Each number is 128 + 24 x the weight over the matrix's rms, rounded and kept within 0 to 255. Layers, rows and columns count from 0. Numbers have three digits each.

# layer 3 attention query, 192x192, rms 0.0523, rows 186-191, columns 128-191
102075105138121133093153147060140170124150128148094167126107151084094129146122149119150108171145147142097128145110093147135100154133133131158130137153065098144105066133085129131142117130119147
133061162153136120071117136103099113134113081132145079088139125115154169143113117144104172140069105121116117160051152111161133149138143160105164157134058117106101129132127118142115117122103110
166143064175108135101086097167095158144103124151154131073077153158158136130116140139152117121158122122152153167138132086052118106095090138092175138128150099164154097104174147118073148134090119
137131075178140124095136118150159169114100104140120162108196135152106167144091135153099147137194155149135087128109081116167124117113169167110114091114169121102138142069126143116081090053128123
103097109104138141112152094119136127158125108227119139120172108140123160150143086111156089147081097110136130107154158148158144145069124182183142144156200140133112154156094140112090154134158105
104167096106117115139127157113121134116113128157118177120140158145131162131123148110145110101165118149171127141136121163103083118156118106157096144134080147133140164166102136152083145153139122
# layer 3 attention key, 192x192, rms 0.0547, rows 186-191, columns 128-191
121069196132140095122122078122157126143149181142121092094090117106103133090140118142168088073090148151130091087150087177071156125154126117160110136129093121135136118143158146134128109102136131
087133115133100143156112048104094080234101127103075101098100106105196178182117119154176152124097146142120116080105139123139137128152100148157117185132081135170135142153147119106161129136142142
140123144113156180164096132148142149143125080148114093137140146132109107123135106189153109166142138040167134132122106141100123132135091134126154119111111089136086094080169132105168104136097086
106121125113169157144119113186126114103107127214132114091108185158120097132053105131094148148143150076099135053089058135135141115104139119121157111143159136115127120119125148108094117070103116
126161137119111117135122061149114110087104098166160140114124135142129144120106084125163105132110104118170112143185167105098138182083095129153129158113127160131088153084117103116100160140148165
147127118091106090098127183154130107138117100132104191149080135099117137158182180084162106120152107139144126172081137182144093087154165142137114106147141115146074149166118137157109198087141167
# layer 3 attention value, 192x192, rms 0.0649, rows 128-191, columns 128-191
161145138117107107137129116122123119090139097140127126121143141151148141191140119114100099132119187098147117086089135119114128106161145112142090144149143103133145150146157164122153123139166140
129135167063091128123195121114157129165128129107158143156115149115154145087143097153121115135158132140139102125140102110093129131108119068109111144125120114097141175134110116107110070130118121
146142127157130119135091157133116118138103145123117128135093154130131141136127129178106168180130151152126113162136147117141121120122094163130118142123166122129145118107124107137109138111114082
087130175136104102165091165124104129108116131087123160103144173137141121162115157135156088162098119183103108072110173143161144124098125090112132121180124122091106129153115090119147148139077132
075125168180142109141107129160142118167146100190099121150144179120160117111160090109105104139094152140099150104125160156175146149099159115114167053141125133131132094086112149126120178132095128
107110080158157152125157110081096145160119089128153159145093136129124111164171128113139130137150105168123139112129082109184116142153147165133169100174151139122139132153104132105159081098119114
116115123181125104173141122165154031118145061087105133131128162141151147081130105105119122091111112109116121147134150129094149110151106124136138158120128128117139190156107084108083119138123149
092109068165100129097140100087118114171129140136138153115108112141098132113050104134121133157160151182110087136104167136091112133141157123135127115149138115107145167140067154125132125146130157
107134111116087102074165117141130136151174096127132130126114130116103116147085140119117097144129094132154142126111104144123124134117164106144165135107095153118130080091104096150107106190090122
130110104141166137127081126102131150140176138141095108146108163103121126092113106088114145101179115118139163108124135161152118111112133142160090112089129132127096137124124083115143150155089116
114150164126107140113110133123123130138169102112173156113146144111154127134124112106142124157146150112119125131121089092086129151115109107145130168139136135142124113137136110105113182140100120
171104102105127107189144118118149144114104130140131103105111131116139156146149132119131141133112181130116107099101138158127156145128133132180108109135141114088123119144131104090145121189108145
088162141105125069097116143102153120142097114112158164118128084108077096143121072112078112101129119128101154105123161159130109151145093162093121094095158124163144153096139129098141154104092158
121115167134153124126122054108075117119147170103114118165112082140169128148183141170126101143142121118124090112170113123095087047134140149116091141162137125106130183130132104097145151122125091
141153122155136099117112130132134144109164112133136160120131143136127122169159111126129086084098150143094142119164146135087117143112098164078148107129104152120145188148096139137110105112162142
135157163132121136176126122106114104105113149121156121085125149069115168148110160164162150123123143131103139147116118113118120134084139071105141117156092122152098123102095132135124147091149158
109122132124065147116099176125171117106099099125163090132130157136133108131122158128177128116124140140120156126150155100152137169148144139128077130147138151112143119163129169131167151146122111
160158105119137131131075089174105110128142145122149144175155120119091087134117134136125130167118123111123084131112127085151140132116133122119140138144105149132087132193123098161134145128135110
100113171119114134179118157148151135145132121153126146137145085121105125128130117159138078188128134115120139131110121135139094124128135112130112110114114131113178138103146145096123096154148151
127084113108114123073121093144139092104138133057172119169114164129109147130162166136122122139100155139109153129129106132130107091105103175144087143096125153092118129089101135099103135105115134
111063099117135164166150147122131085120171157144106178123119128133142154142137103176152128127082141156142125110156129152088137096131094107120120105113131107126137080117115115129146156123152131
119171158160179136147121116138131095078123139152129135141087144097134122138089181110112103105137155168142105127116112153114126149122144134136126149098125132146124130123163127116136117132097128
149110131169104170143134125119129155119142103114099130138083163144116111139159173087151128125136134102096107144100102162135151133136063151127136155138130120145154143114120124105146094103132132
119123140108074122140155126155125156134160184127108169133158094126172148126112133137146134161128124123116125126079084135113114166129120165170138103076124120160085147143077104146119085123133116
121112109121120123090158126150147134136122131133126139137073133143132114146130110187112119091110101134108155100136123147154172167112104131117086126145100124089138112154126160138133147147101115
161112104083125115172092111158126149148141116118121123095120147101097162173144149148091140112136135154090209157138129092113112110110137137149115160125165170135096094114114108169112109142100123
117146112066138133132160127176173178120177117098112157121146098119100131136158136092146128131097108101135105119118139120128159151092094191142126144120140074122190107136096136162161172139096166
131145110133112160102150142111118106099108120187095155113119142141143109130101117111150118156081127105131132127164142140109129126132143136097127152069111092107125084153110052092114137103136112
142077125113154091167118149127115102129099135107101159128118115132125139144142109170085133133122133132152144113140142140147142189122142123120125169118150142126136149096087108115088143138130144
089122141129136116128101108144095121128147130165093134132151150115147108123131150029147145132125119142110112167121116172096162098143159167136082149125073164152135139116123142111133079137118117
112167093087134118119164170142067100113179177138139126154139144121132121115134134153118150090115120094107105083094112128158169110142126163125119096142119108170139090155100151141113156081147096
167107154100179127104112105120132164095124109167147179111134082127111141111105140146134114149111122156132115101122158106123135119165077114140164123111159140171123185092123122124176103139137147
120124089140123094168144139143128131138106163123116148096142101147157098120098144128146128159144132136124155133105159129135143101187123088115152168124125181119120144123103098153137142117131159
132147123168163127137162114143167146166133141120120160132151094119157143132134165126109114153107125097091148121125158190154144159120114140089094141138124120149129137096134125134135130090118132
107137105104137114119128130141120164157112145093100142108123167114123093151112119145182159077123103144143119154098117108118131107128133142120070152148156124122092122121111127125115121091110131
119079135145108166121128103133068125163112130169119165121145130106161088119132125170167137097136162123132109126167141138149074128151072160128122141135093111154114122110144103104139154133161156
134101170152141109116157118110148138104130140118137131172124057153119124158114127106129114114096135117152155139101136147124147129082089134139160129168108111095092102132144123126160093125116115
108150136100152136056116166134095131122119127106115102157132083143103106134131094136177131114102156129105109106137147099102137169116143137130093139097134174120107156124116078146163136119143124
106153122117098134154166119109132132148124111096154146120141144123125140142144116155110151132112165117158099138120140156142169105126131167133155109126179102106088123121184082125140107143123095
102108170126086107182126133164136130136145107135153155152143151166148114092111145157111105129129151100149158137104108140136146106100159125161123155142102121164118191111124175139132151110134147
133125129161141099171098087123118140113127128135148155077113162150133125121123105134166163144140122111136145110153133111147104120136147161105092140140132137123139126144119130121131154181143084
095129144145161116163122153139083160141148092153098117089113131147117094119136165113107127084088155115162116102112106115068180151157113130137106112157121144160154132141124148140165142113099137
129166151172109168153131141115164140137112159124086126173146083105109114149070159158105146134112118171150143097141112108158079142098163161118117150149108128170128150120092150147139152124110182
110136068115145149139116115096141166139113126165183104146126172143159131119085198134149151170141146116157135146113144177162089134117150141098131157113147171151147131102108132106133118103157179
121150136145131159138103155153098183143094115133171139165156126143075150124168115109123116125141109166110079130141154173162121135149158110116104151113127162085137126174136126105097111157116153
119139100127099127129059120107147101139085118102140146138112118118115165161104121110119162112110104129101125146112110145142090079132126159104139124138131101120136140152138145150137087125177128
180136086164139133138093152166118139087080152117127122140103126108131162117139108076159116112122186129132136099124142159131105103129088131153127128104114121140137139057134119081059115088119116
157082087127107083116160105145147138076133146121131071137144139096103094097152158099136138155165117176139088106068139130128100157123134161101126116159128147111131156106186121178098141140132147
134167118149164124114117114095132108121099120127162126110172117137122154142158080104151173118142104157140165149128092130111112122103127142125127087113124157139102112159119141139164098115135147
105105111098167132157138145143167134132083130134125150110146141114123149131111119158124098132108098126119157145128149137144124151117130111147127083128153153180164137159125093114125112100192142
121098125106138126178166115145149158125048144133120122155133126145099146141126158093168123129178107096120124093133115087109148171139070157107093159099146084126122126112124172115150150122147146
082136102110140116092090172128117142125137153124106137137135126127138130099146094146112133139136164114156124126129177138108135120105136143137154111154124125191134129145153134082119104112168147
142144092144124154118141153190084134097139085132120136110082153124118143101177102101155126122117152118150154126091114115081124115140138142082138112153140108168170163158121106089148090102138125
131164146094114152134164128110147157146134091089088108112094166179168093153114113153178167093145147169121082156127129146126115144101120097178146128105118096143113176132099096129115133103126079
104133100117153117157096095123186122110131137141148135092114110122097099150126122152115111104149137121122105140182143103091154135100146123144099149120082118129136159185160155139096129142129143
112056133119141124146116177125073125106142139108201107103111147119127117110110115158116157165093109133143157127122125124119135151114128111125105135106142124127178177119168130178101110124094134
060149138093133105119134077141089154155086156133132136111133123173149138139134177103069104132150116106118186140144126113135096101116125188136124117154103104057160137113087123119131123116130116
151166067071113112142109099120130097155169139097105143104145164117128141126156143145144068143096107157136136155079119128190098171103130127115132105120143133094141107134130096147125065132109127
111129120128123162130188129134114138137184137172176145101109102159094164155133097145066163147137151139127139167099071115148152119138099127097110155125071127140118128117122069102077160104106115
135134134104132116132154111102116109136117123121141172149149153133132139168084117148160073103105120068122124156109109141136087135172137103160095143127121129145124117128169171123112128127068133
135120179087192094098142147122127130135154108113148120143095133154121146095118131159135120121162122131098162112131133131120111119139116167130089121105098096133138108135129126104119171157130089
153139099108086154104121150091124142131114131103127136153147097130128191129098134105120125140140070109148128144094144133124156150141184100105119153196164146138125103117112097122113139127127096
151146148143126149147083090130111115114126143130143114140138141101150099126120091172150097147122168177135146085099161089136089124158126110157161133090154078168175144184106132128098109108097134
106126134107117143131119132123222131135119058145114137122166141112128115141101145127114083127124109130158101119129104095139132103142152151149072116132071122140126145120123090113140157160131132
# layer 3 attention output (transposed), 192x192, rms 0.114, rows 128-191, columns 128-191
138156149105101114120137125134102109149127092131123154098123141141142159156149142130121121112143165096098109135110141125107113133115168100106108148126147114143143152138117152119144149129172154
131108125096071148141201128120143110125115137149120152146112149090154143108148116159111108144139119126145139113159112099098134166105117134132152116122132098125112135114127164121116070146147107
125151150160124128131109149153137126164129134105138139120100164120135146127147138157127147178161128102097110111108117116143116115103139167162136141103149100134142130110108107120077125137113104
109180178136103101143110144127138095125124142091106156115143158158168144141155126149154135160118117193138120097098148150143105119142152119127128121143107146076166135170118101116128159123099120
089125142167135092140100143160141116167158112166093113150145161123148109105121098086113124113124134131116122135088174141137127161104126113095135085145124136116125112112077148146102155114121130
106128083175147127111138105129059161108132111123168164125120139114132118148131137117143142122162103143120149152090119143172133094126129167108151115160115133117122111157089136141112068108119146
112102119145155145183134128148136118065148073122091122155115149145121114094129134140118119104109135133116139129150123093127111132130121126136135142140132113103124163152130107106112134122137125
116067092130106098109114100080120087158139128153113173092123105125116109123078138109112168131173136143136083090106164155092111127147148125147068130173132093127151168134091162109133134123132104
083172129081097098070161162142137123124124096121123146108127111092101102138125130123141118153128103161154121119084129141144126149109147097131124151114130126112111109084109080131119104140087124
103130099109161150144125152083140148130185105122114127096129135096134124084117109113113117116171136130108165127130119126177141128134106124159095120081143137112133163117131120168158158151070124
125133122159143139092128129120138124147192088097152145126127144147123144167096121168126105162107146124107137135107121126142152137130144091146124155131143099134089114134158108129147137149130093
144110103120153102197134117147131116127148140129110099098120178120118151166111130125096126175100168112122120122101117171137124145126116098195096080125145130098138117139149117144139118136147126
122154132081115063125137117101119130124121106132138172107151115110070137136164102131098118096137123182097195118152131162144110160127115177088084117131166123167135127120119146102174130130116147
124092164116147130097162088134088129146128185108115113162122121133187125157139165175114131145136127129133106142138105113096078067082119157136088166159130148144105164130111103149136154116117084
119106128127167119105132119128128174132168091150111121136122151133133116154155146119118097120103159156101134100151160151110129091114103125121140121123093149146142154126115162105127124119143153
140120154104146160151151127119131142107126167144150106100113121071125150150122177155155187144154186143089109125108140107122108141163116105086145102157115123123127128126083117133145124106141192
096123112158092159099074172146129128095111076136185084135094158133131122161101165107154138150103133133137113142137173118150140158110107136143069122160141167082100126130088156132159124153111109
142181079092100144126096110131123101169132133116138153135148123126139137188143112139159137137100100106109132132092119129131156145113097119106137157124123116112120151180146113136106158123119123
079094143106100144158082126124158132127107105148163164162145091154145155105099117156119058158132137129156126135095131173136092121116154109116154111131114137135201139127150115146142117130155141
146076130132138123139141096103154106127120175109170141167169146110091134111141121125112120159107168150142154141146133153133113087147085158134095134078152137091093092093146164147089128155123136
105109095100157122142122125151112097120147146138112178142111131123130142127138088159145171138103169149132124101155128158134158082091136112137141114114137116180152104111105122139139152120169135
120140138162170111107103131112123082119122135155141087149138150086129159136100164105124079120121161156131101153141163145129122150125116110097146165079144136151126115113137110120133127128118088
124105160117088175116126116110099074117135103120119163108126159164144104142124194077157107136142114119122105120132080142152149116070081175137150141130115141149104142147134148127142093120136119
123113135111120122125142128147124151148161179151091144178148102132144162135119126109154123157089123140106083130110101159128107175167112161146133124066132108180082129168121101137110062127143104
126090116121135107087146150160145096127116150134122161120105154153099109119145093178105132128118135125126127141136138135168179170112099131130114125152091142077128127138152151137117148142076105
122100139109101112147080127156126157143130110132149131098108114090117181168136154160081137135130142134114218136140125123098095124109113134114148163092146146131085106099110114167113113149136133
097122102069137164124162129161150136181157112121109185126088126138086160153180146109137123132103116109162084148127178134097151170117105183143162177102132121111156096142098107118122174123096172
135144124155088126119155139128133136123122141162126125107117155179128131164085133124159119133091117069119159150156160167124104101118178095121129144078124109121133117118118081120103105088105159
132077129153155172175116145123074117152078128142095108123122165122103131151134104163088136105115092115157162119120133148146120177123110103096136145133142119125144116117106122115104128114094117
125097111115176139137090133096096133111140125162066124149163142103121125140145176035139143132135134152134129150142124135118154128146139141175090153109089159130153125156151104135133113138126097
136170094088126121102166176108112129092136175142106130146151158126138119113106119172144104104158160115162133155102137118124180116115105156179153092117118099145188084172075132110130122126131098
123111144118184100099121134125126099126136114159123117124121141153124137089124115132122096140069114132137124145116149124123108182090095132159168097130148133137141168106115117143137127090140159
125108158125121150161135170166126150130079168116126153126130099124149124168124137141138119157133122126140131109094147151132130110112139117129129174113129148117147122141117127109118160109116164
123163131160170131136138119165154105131127120158155143126156105115169164112146159137116133130141128096111116103109154162139119139137114155066081106158140127144161155107149124105104128144149123
129130113102137133140141144130150174152122142129127123140124128119135116157138139134157109102145152173133105111089087102102105137155140119130069132147165161137093101119139147133137122126112147
148130151149114174095106130135089121171120129191119127125125154131139078094132144162136124132140111123105106148155171134171080089148090158155111087127085114128131103130148104122116128115150134
090144170136110104099156132090122125137081130116158153158142106147132177133123141119122134129109129105095159127088115159141128098152122155143171165126112150120093144159109135155147114138110146
089117127120165114082095110130065148122116113106122137142135108157119102147150135115157153122150182136063116098129119106121150162147131130106125128097105138135131176117133118117116129158118130
124129103119103142125141122109108147152118130097153141142102147123133138122127152139120131150155136128120123153111133151139125115093142139120165109126181084099073109123169129126126127151113106
111110184162100128169121136162125162114157126143154180136138162146154113125137157130113125135112151091165153107132123166132184135154171103163134150136091118167132159092143158121173144108109158
106127123155116121181080096141150131125113105151152116053142183153125112121141122155146152149128113091095134129148150113120104114100123105088108172100125131138139125144151128109093168123135108
102126153160156105139143120116076118090129115147089111131076101143124121157182172108120109121127136113162136112106116128104155151119132132104134128122130113130145168142148163128156146101117158
118177141137107167137094154111144140106138127158067118169135125125112116106095158128117109146108078136115158134102143130135132140130157127137141116139144132154107140097126155160083153115092190
117145064128136121166128134129127169172111145127183096141125172141139129107136175142142144143167155134136113139131125152145114142156187173120119116125130120129137115119099112141146141131148165
137131140123153125151120137116117143122092145124171134153123132132107162120142133082107092094128091174152076140165147153123135145130131092128121123086137121099136128207103101143101131141141133
100150069104109143164092108101160151131094097106121136134136117153130135135106107129078114111110122131129114124135126086142112132155102152133118103165125116121109149137110112124127117141159145
179108072134107148117111137132133108124096137119154095109137105161165138127158143099166116136143129075127136159099153130124114106126082107165146126125118152141154161070123119115104123125105144
163088103135119094088150119154156159103140149091155079118132163092120132111144102129134141165131135167150120112108138117148102136146148150097123122152131135125145141123161116145111125110151135
152153091136152118146124133108117159133095131162119124083157112140095123145146086104148148125113121166168117135119137158114158127143129115122148071117129130131105138162120125116157085118125102
109116125100154151169129144169130100142088127143130157129137165091105119132111093127157129099145097125066169136157134138125122107123143092169127119118140136180148113159163104131155133107178172
141101121106136122162156110142139152083092134118118129153124111175092148121115161123165134130156118095153098104126130091156141141140118166097114140094133115118087115075124172111143150132147133
122161089129123125096091177093137140115104140119072153159117110141081118100148087122118122128153167120096152146160189121090106095089157125119152096170135131134118123173108169134131083123143150
127130103127112143130127132165092131107142077150106157092120167133125165128179078084159127108130177060138127152099111097050131082118146122112158121143131104132168136141107113108151110098116126
120163164093121130159174133115134135114141048107103086131108196151165119139118125146169134119175152173107104126127158154139089170192130136187180132134109115155145134103123143151125125164127061
120113108133145128165109116127182145090170147118129157096095120141135087138138136118143140089126129100143122139168120124096092168138091110105117121115117097115122141183128136112106159131137129
117088118106149167135118162121109124134137147134192105115126159130171119119131103153143173151095133124137137143106123121146150138163176140139096100114142141087154181167150125167114111139108171
082153150121136100146108075157110163130094150144133153125137126146128110173149152076088139125140101125129224112134161106112105117150093146188119115139117122082146100115125102117118092091133127
144123070114131114133131104150131135143157137136097172126099160145159141138161106126122093130108084179126162144083114124165097170114122134101144141103130134129140119106107120159116088130136147
091137111114121128134173126126100116091101119192201133100115123155126126126106106185034109148137154152136154136083100126133131122122103123099108140110087139158069173121092075135117134106087106
155100140108120110145161120123144080126121122107129211145113139121141122141110122125152114112119137104144117102109118121139090142122141096143085133128139175140122106124141169119124144130060132
112126169088181109082155164125163133127144180123189137124092145152149153101114141136130107119156119153127146105111148106092145129096135117147114139121093119121146091110129144106104150148185132
140115099133103153101105161126128160099144144159146143148124092141098171152122136115131131149144077114141109139129113103146134141158147094107081157155145156123100091071102096097103128127122153
132134161127114134140092101092098106125155157127159067138120122114110108144118134152164108144092168142112149123132141090125083137167129110176155134063138109135195144161131137124142123121098143
119156133111110123141133122140225118134134107134111121141118163114101124176139127126096118128090093134157080120148065113128125137113149145149061149148089147166137116126138098106122105142147177
# layer 3 MLP up, 768x192, rms 0.128, rows 0-36, columns 128-191
150146129103104109153121141125120129139144154137125153157132165141151127091131131113153153147145107123163098090131133128140135062135137170110122153159158119125108098102129106121094092178161137
188138095177140122114118130117113145131141186144154159099094150112137122151161063137148148105133126154132093183103130129145140122119123159138113119148117121117132155123109119145098116116098146
119108149140120105091109101109113142114065128129104164123133119099154124115099107126129087128117121133155127140156129128150106116149108125107127112156141125113138125116127097108101147135114142
091175140104140174145132116164143127168153148148108083122087105175086114130136142147119147119086140109128134166136198115149123137131103120141090126146089127111161123132129124097105155116149119
099114129115189117156185117158144157135104159102135171109146118151126157132138124133162158110129121127131105139127170137156139170115100116108078099120094101153119131103149124110118100110080090
163189126094093157143114137081073113153102134148106156146165158121102112149101089139154106121106162166156118149114150118139138150138146128127119117145129153105136087150163122140146096145113120
162149101123117106182123148148110112165111139153099137151113089108099164128147181128124166150120172152128097105155112142122148090179158114124127165102104156132141141102161091117124137142116097
108128095096122145145172114118083102115097077159137150158104131136083201123130120119105144108068166092112151089111114143146109092133144139115086121141138162106103107126092096147115110150143140
108175140161142095095126083109151105100205120140124135151144140121096108122108119133158104178160106112124110101155122085127146163146164084137146123092120136096094100170133106119104136126109116
111117132145111109141122134129089143095122133149149135122121101121153102106157174130125149105111127190122156163125086150113131128104160130128136104173123154107122146102145124128103145122147163
156129133092138132156124130139136105089132130150134117138170123114114117097105114141130119115124136106117111128119129106120092106115164141177136146099124176089114139140126112092122130115135164
102112119106132134143144124151143110130134111168098093130112122086142093157114148125132114172126094111141106126127121131134143109122116111079165140157125139099127123116123131099162154120116122
150121127122104145174111159140165135136141163122154135146150131120192125121129114123121161138140138119178131091125143120139090196130139118095151117149107112167104176128084131106125154096129112
103114202161116106096166176161123145172154118144175147121177119092134101190081124177117154135174098108144117125160129142128119116177129126105106155103143164134151139134148174126140106125154139
138124135145101102108123142075111142104138158127114126139138146137149136137116109142142104133118111151153102093098107133138090151099133156139108090102105119110151090108154137136160076114153131
139153135117136193123120100121109139136133081121159135139148177123122097144153114157116108117143139107088142170123142150087148140136113117110115118103105113113146151117088125102136140100122123
149167116115147102144138087165143157137140117104086126112098147127118179082142143135154091140140121142124170139135097111152106078134113155121094141170113133146113120149162142158118122115159136
139094161150112106125112082125111138143158155093149092110133186102123152101157136126134143118142138109114043136130112160135151136137159144117101121145141150094116187158144093153161151111178124
172116116143134135098125112114088097113126101132109114130142107127103116106156141130181109110134167113135149128142130122126139176167169099121147133124126107113122134153118128137149130132091123
118142134140121119119066133131103143111165138116133128119050094115137142131170146141155129156109141112102123148122139108117089094122167156120148105145132151116148109126087133142168129154145136
145107116141110141111135092136152114133140169125122130110165143123129118083157123140110151140111136139122182114111151126082101172131174137134088144144147156115118148131131109178162125093142126
093147097131109147151147165128096134167112166136112109107143103136122137151140124126119135141062093136146102114139130102106130130136115096121117088119059150122113141138129150125112143123155088
099102126122160127157139112114112148120108106089132098116090118131109184169115106133110125130128148150142141176110134069127091099121143131146141111139149101102125139112136153138094164088116146
155123162132144133167106115140104101182151118147105101156138151101165137127147171107158120126145088152120093099120114138120140137128094124120128104120097122159120129114110080135157131123178111
159144098151146142111163089160116115126108136061160116155121149153114113118120124138146091110139162169109132115100115086099102132140104146125086130131088119122101108120125134140125112101084088
122115157125100130133144122149117165092152171141127133119138157155138146150121117172179137105135141129122140147159127131148122152178146117120179140135122152151156148149150150144158137165092089
147120113128091151138131142130127145122128119111168144083141121115138122104132152102154128152125123124133125114087149130074112137109116095126140109135123167137163122143114145153138170115136112
149166155115091116125101141158092110105051151147102110116163138143115151120126170160104125123098165105104189108160147088061160125154142137137108141129139122110079137096157071137090144132123142
155151127129079116145131131119139150124098161146157156088118144084129133187135142155086120154113106117174166138130134098106155129108114090131129131122164092080111121149106147149107142148132154
122145170134096144115185132110147134143145126173100110113078080203097126140161140145090127149152092099204119148058139120129153091174176110102131109103128110102121087151124169134114127116131137
119125132119132110111141123136118124114106123114123131133136143116137110105114133121119109105143132127139140130106129107132124144154131136121111165161109105107116119102123110107155141109139138
106134163122131141125113163162122140140135131150122134126133140118152127146121104150125124148133139157193101126162151131107151129123114141118105131128120150108115108128143139143156131082116136
101134100163177120134144131099099110164119129130153166127158110148105107119161113123093117148138119147123155116110132179126123127203148177089169103140136155129130097156112151116111164115079094
134110141130157145142172117124143142112117117098076111137156085147112120079175127190144138077106147149138107134159095147094158127152148117097095133147109107118126096120061099160120116125127137
089146144136133146204128133122112105145172121113132109125130130137129147167115120142120121123158102115169126149172148101150088169125125179123115118123097106129141108106105132128141106110134102
088121134118124115149133137096129152176162108123163154122180139083101110167118096116117072115154164129100161168116132130147082157139120076167137119114087131144123140086079146146135122086142164
109116130116155119151128153108122137168132147117157150094100132115133164113140107158130144163150106146150161115161113135123119104152142135089154122116149130121112134162114104118119138120141106
# layer 3 MLP down (transposed), 768x192, rms 0.0447, rows 0-36, columns 128-191
139164152142166096129102166110131148116153145161122141104179118068144112140109104118162137191085159153145101129141125130196144096147110145086135142131126155140125121085110130169102128169133082
097129120119125115117122129123142154133121120107136084111145138107156132164093140119131114119098101116138136114132116148135203118124129126161135143115120165102114107116164129141176147167116145
104134129167093128128147101116113157153142171123132124176127119175119171171110131137107126093144132122093113128124139112127153159081142142093216157100120129136145129117122149121139132123133169
144116138123096106116124158129117127135089150093139129098141101083154150118160143111128116121080116149100132139129099148131133126105143118103141128141132155130118114096130148144126101151132150
129139102164087133142162091117107158117121133105117138114130103134146137126120128143207128135132143128133147116185173141148134141141113152111150179134123132170155123130149099124148134153158144
121139146104146097125138149109132118121141139124144138095120106136139155137138122147079127150126113132097126116163114133128134103088118129141144123144127152120112120118105133121148123143114134
093143114124144155166108130118147110119141125113162122143142123138105129125148097161136155150105179117130126152140111112138108165096077164123110142102122146127118114126083136143169145128137132
133115150143091096109117125124183132175154152110123146115134141124155122143148130136099127113105150160095092158140093167124198137102137147147125155157155181120148145094138075113167065118093092
100137127109180133186119113131128106159129117146130136113117165103148138125153147124131136132133184101192078099125119110128166125130126122103112106124130143114113147130113110125128116121152113
126152097163138075139134133112135113151145080111133155109126172097103124112158135100127122097110126118134131147109119116097165120094143130148167091133110126132124138122129143124166077125136124
068088151110104123068142115153122146133159132118129146101131146142145140134098101149140118111141165093136146124134144168136105167119156147146123124152151145143138106142122110157115120138162156
145131094139165117140135130124094122133141159135166138124116139075110106136160123107143126143135136141106142131124153094126119176045108117127153070117113127162159061146136125132120102102123168
132123180069102119127137147167132154106151134118141132095109159068096120122124080102111218082125116130203095130114070141079138121086120132145127142124108167140118123039138131110111141141151111
120098135123101110132129108087123131100114124158147153143152117129157122123136085146129108171104107130121122152182125151109079141143103181136136129125136110149163145105102160202140147170136123
136093151119159135117130132136139159109125122127102143145164151145109116110097143139153151112099109101146108168149131083153116116104121130109124190141106146124138103172135158146131169114118118
096121139164120118085157179116156102130103137155102127174121135121135105082112099102142124141089154130085138121143120155110145145138134122114130155145125126164097157147110125140135118141102140
164104122100139091115153099129146164158116137119099118101115126129127139117080062158151081142151112109145100140114097103144140091154121143109129143091099159150163126148139129149164118136143119
109113156098105124131120145129172133123104124134144141129086126109149136129124082112134135119117163116126093155105125164147136122111116076133086135155132153115143139136125120137140108187153143
152173100118152137171126122106125122123130165108113109112132145126111138092106149158143130096101134082128107143126125102153118161119151105147105107148156140149115126104131124110137152116130168
124187100118112127128139096121120112128139138117124162150109105113109107173064122134101127130136145150139155126155141118106135132106158140119112143126114091142104087142116120104131155127112115
162154123143156144105096084130135121142109162156138130166123129147136098131142122151137077172130115113127139139125158085133124145144157161109133170053122183092143104093172155155160136124179137
115129149116104102087082126112164106097098128134116101132131165134166152136139128085137097141122137163115116105104105131150115122131108141111166174153173117116148086141120093136154158084111148
138137109129121142130105143127138150163127173103138114149141151094098153120127125153119139151143135189108155098145128131118121119107108127133123115134147155113109105171134153137152099158117090
130172103102133150140141150086120147124102123144092145147144125110154149090106132102120129158128127158146134121141125075146121092107163099146113110146116165073115127125126139120087113143138123
111165139149129124098125118146106175072072102158136163182107180172148158172122157141096128132083122132141114146082128071134097126112093106105108119091110133081107073128089051107136125117140127
111133131115144111127155120076115116119135108132141131097083099115119135099110141080103154114115165132160122123151143110119119116100103131124154118127136141143125097166103104132130153089125136
125092127144148105068114126135117149123122127087105130179134115143130111143089139121107135087108146170102104112125146111127146138116153100160108124160130089119110130130125135143140124117141117
135109129171074117145108101121131110145123110114130147180147111104181146149141098136125114113109141122142156169151107117113150103114127160073109139127121127127135120150139142136131124139135158
141118171093135122156109109106137155146145102146122106112122128159133120076120141138150140116135112124126080143122132098117067111176143117143143126148126167121128141155130130141084144124107147
156090144136106100145132128084116113152176154140071100126129157125047134148112140125125106117131146111125149101118128141172097165138169131148116090154129117086103156172136137185132160158116095
154139115159124143179118115134138145113145138123099105132080155152142137161148122152118103144140134126139094151124109162108124122078125120122116075111141125135130080097168134147164139109119137
120127108143097122154174107097146146054179114134163131118156120058114100126128143179143113104175134169100148135119108163160112138059132117200120123147102123151097112166119124131128155152134138
083117124079085094144145100106159144123132117099105148129149139116118102101144081187084131112122175140166152109157115112119130168134122108107095186129117145075096093138137149134123058094098155
159114143109127102115160187141166119129178128127135107121147078108100122131069131114142113082120178132157074099147093116127137116149088110158098131151123103118119152111134115115123136160166130
168115117167128129087145156111091144129130170119117146109123110125189104127104126101122141127121087141133125167127106153099107143149078091133107123097118120106124102107120140077128108087138157
174170106089118096137123137086130129129135166059081137183096100159112108147148112121165131115116127133097146125128133096129134153112112152131108095159132134163142122112101139143150091129148134
119126146146161135125141122135117076129136112144117149199133107118138156147136145126131149118084131127127103117081112132140106123124139096138116116109139134135154126147145150116109170149110135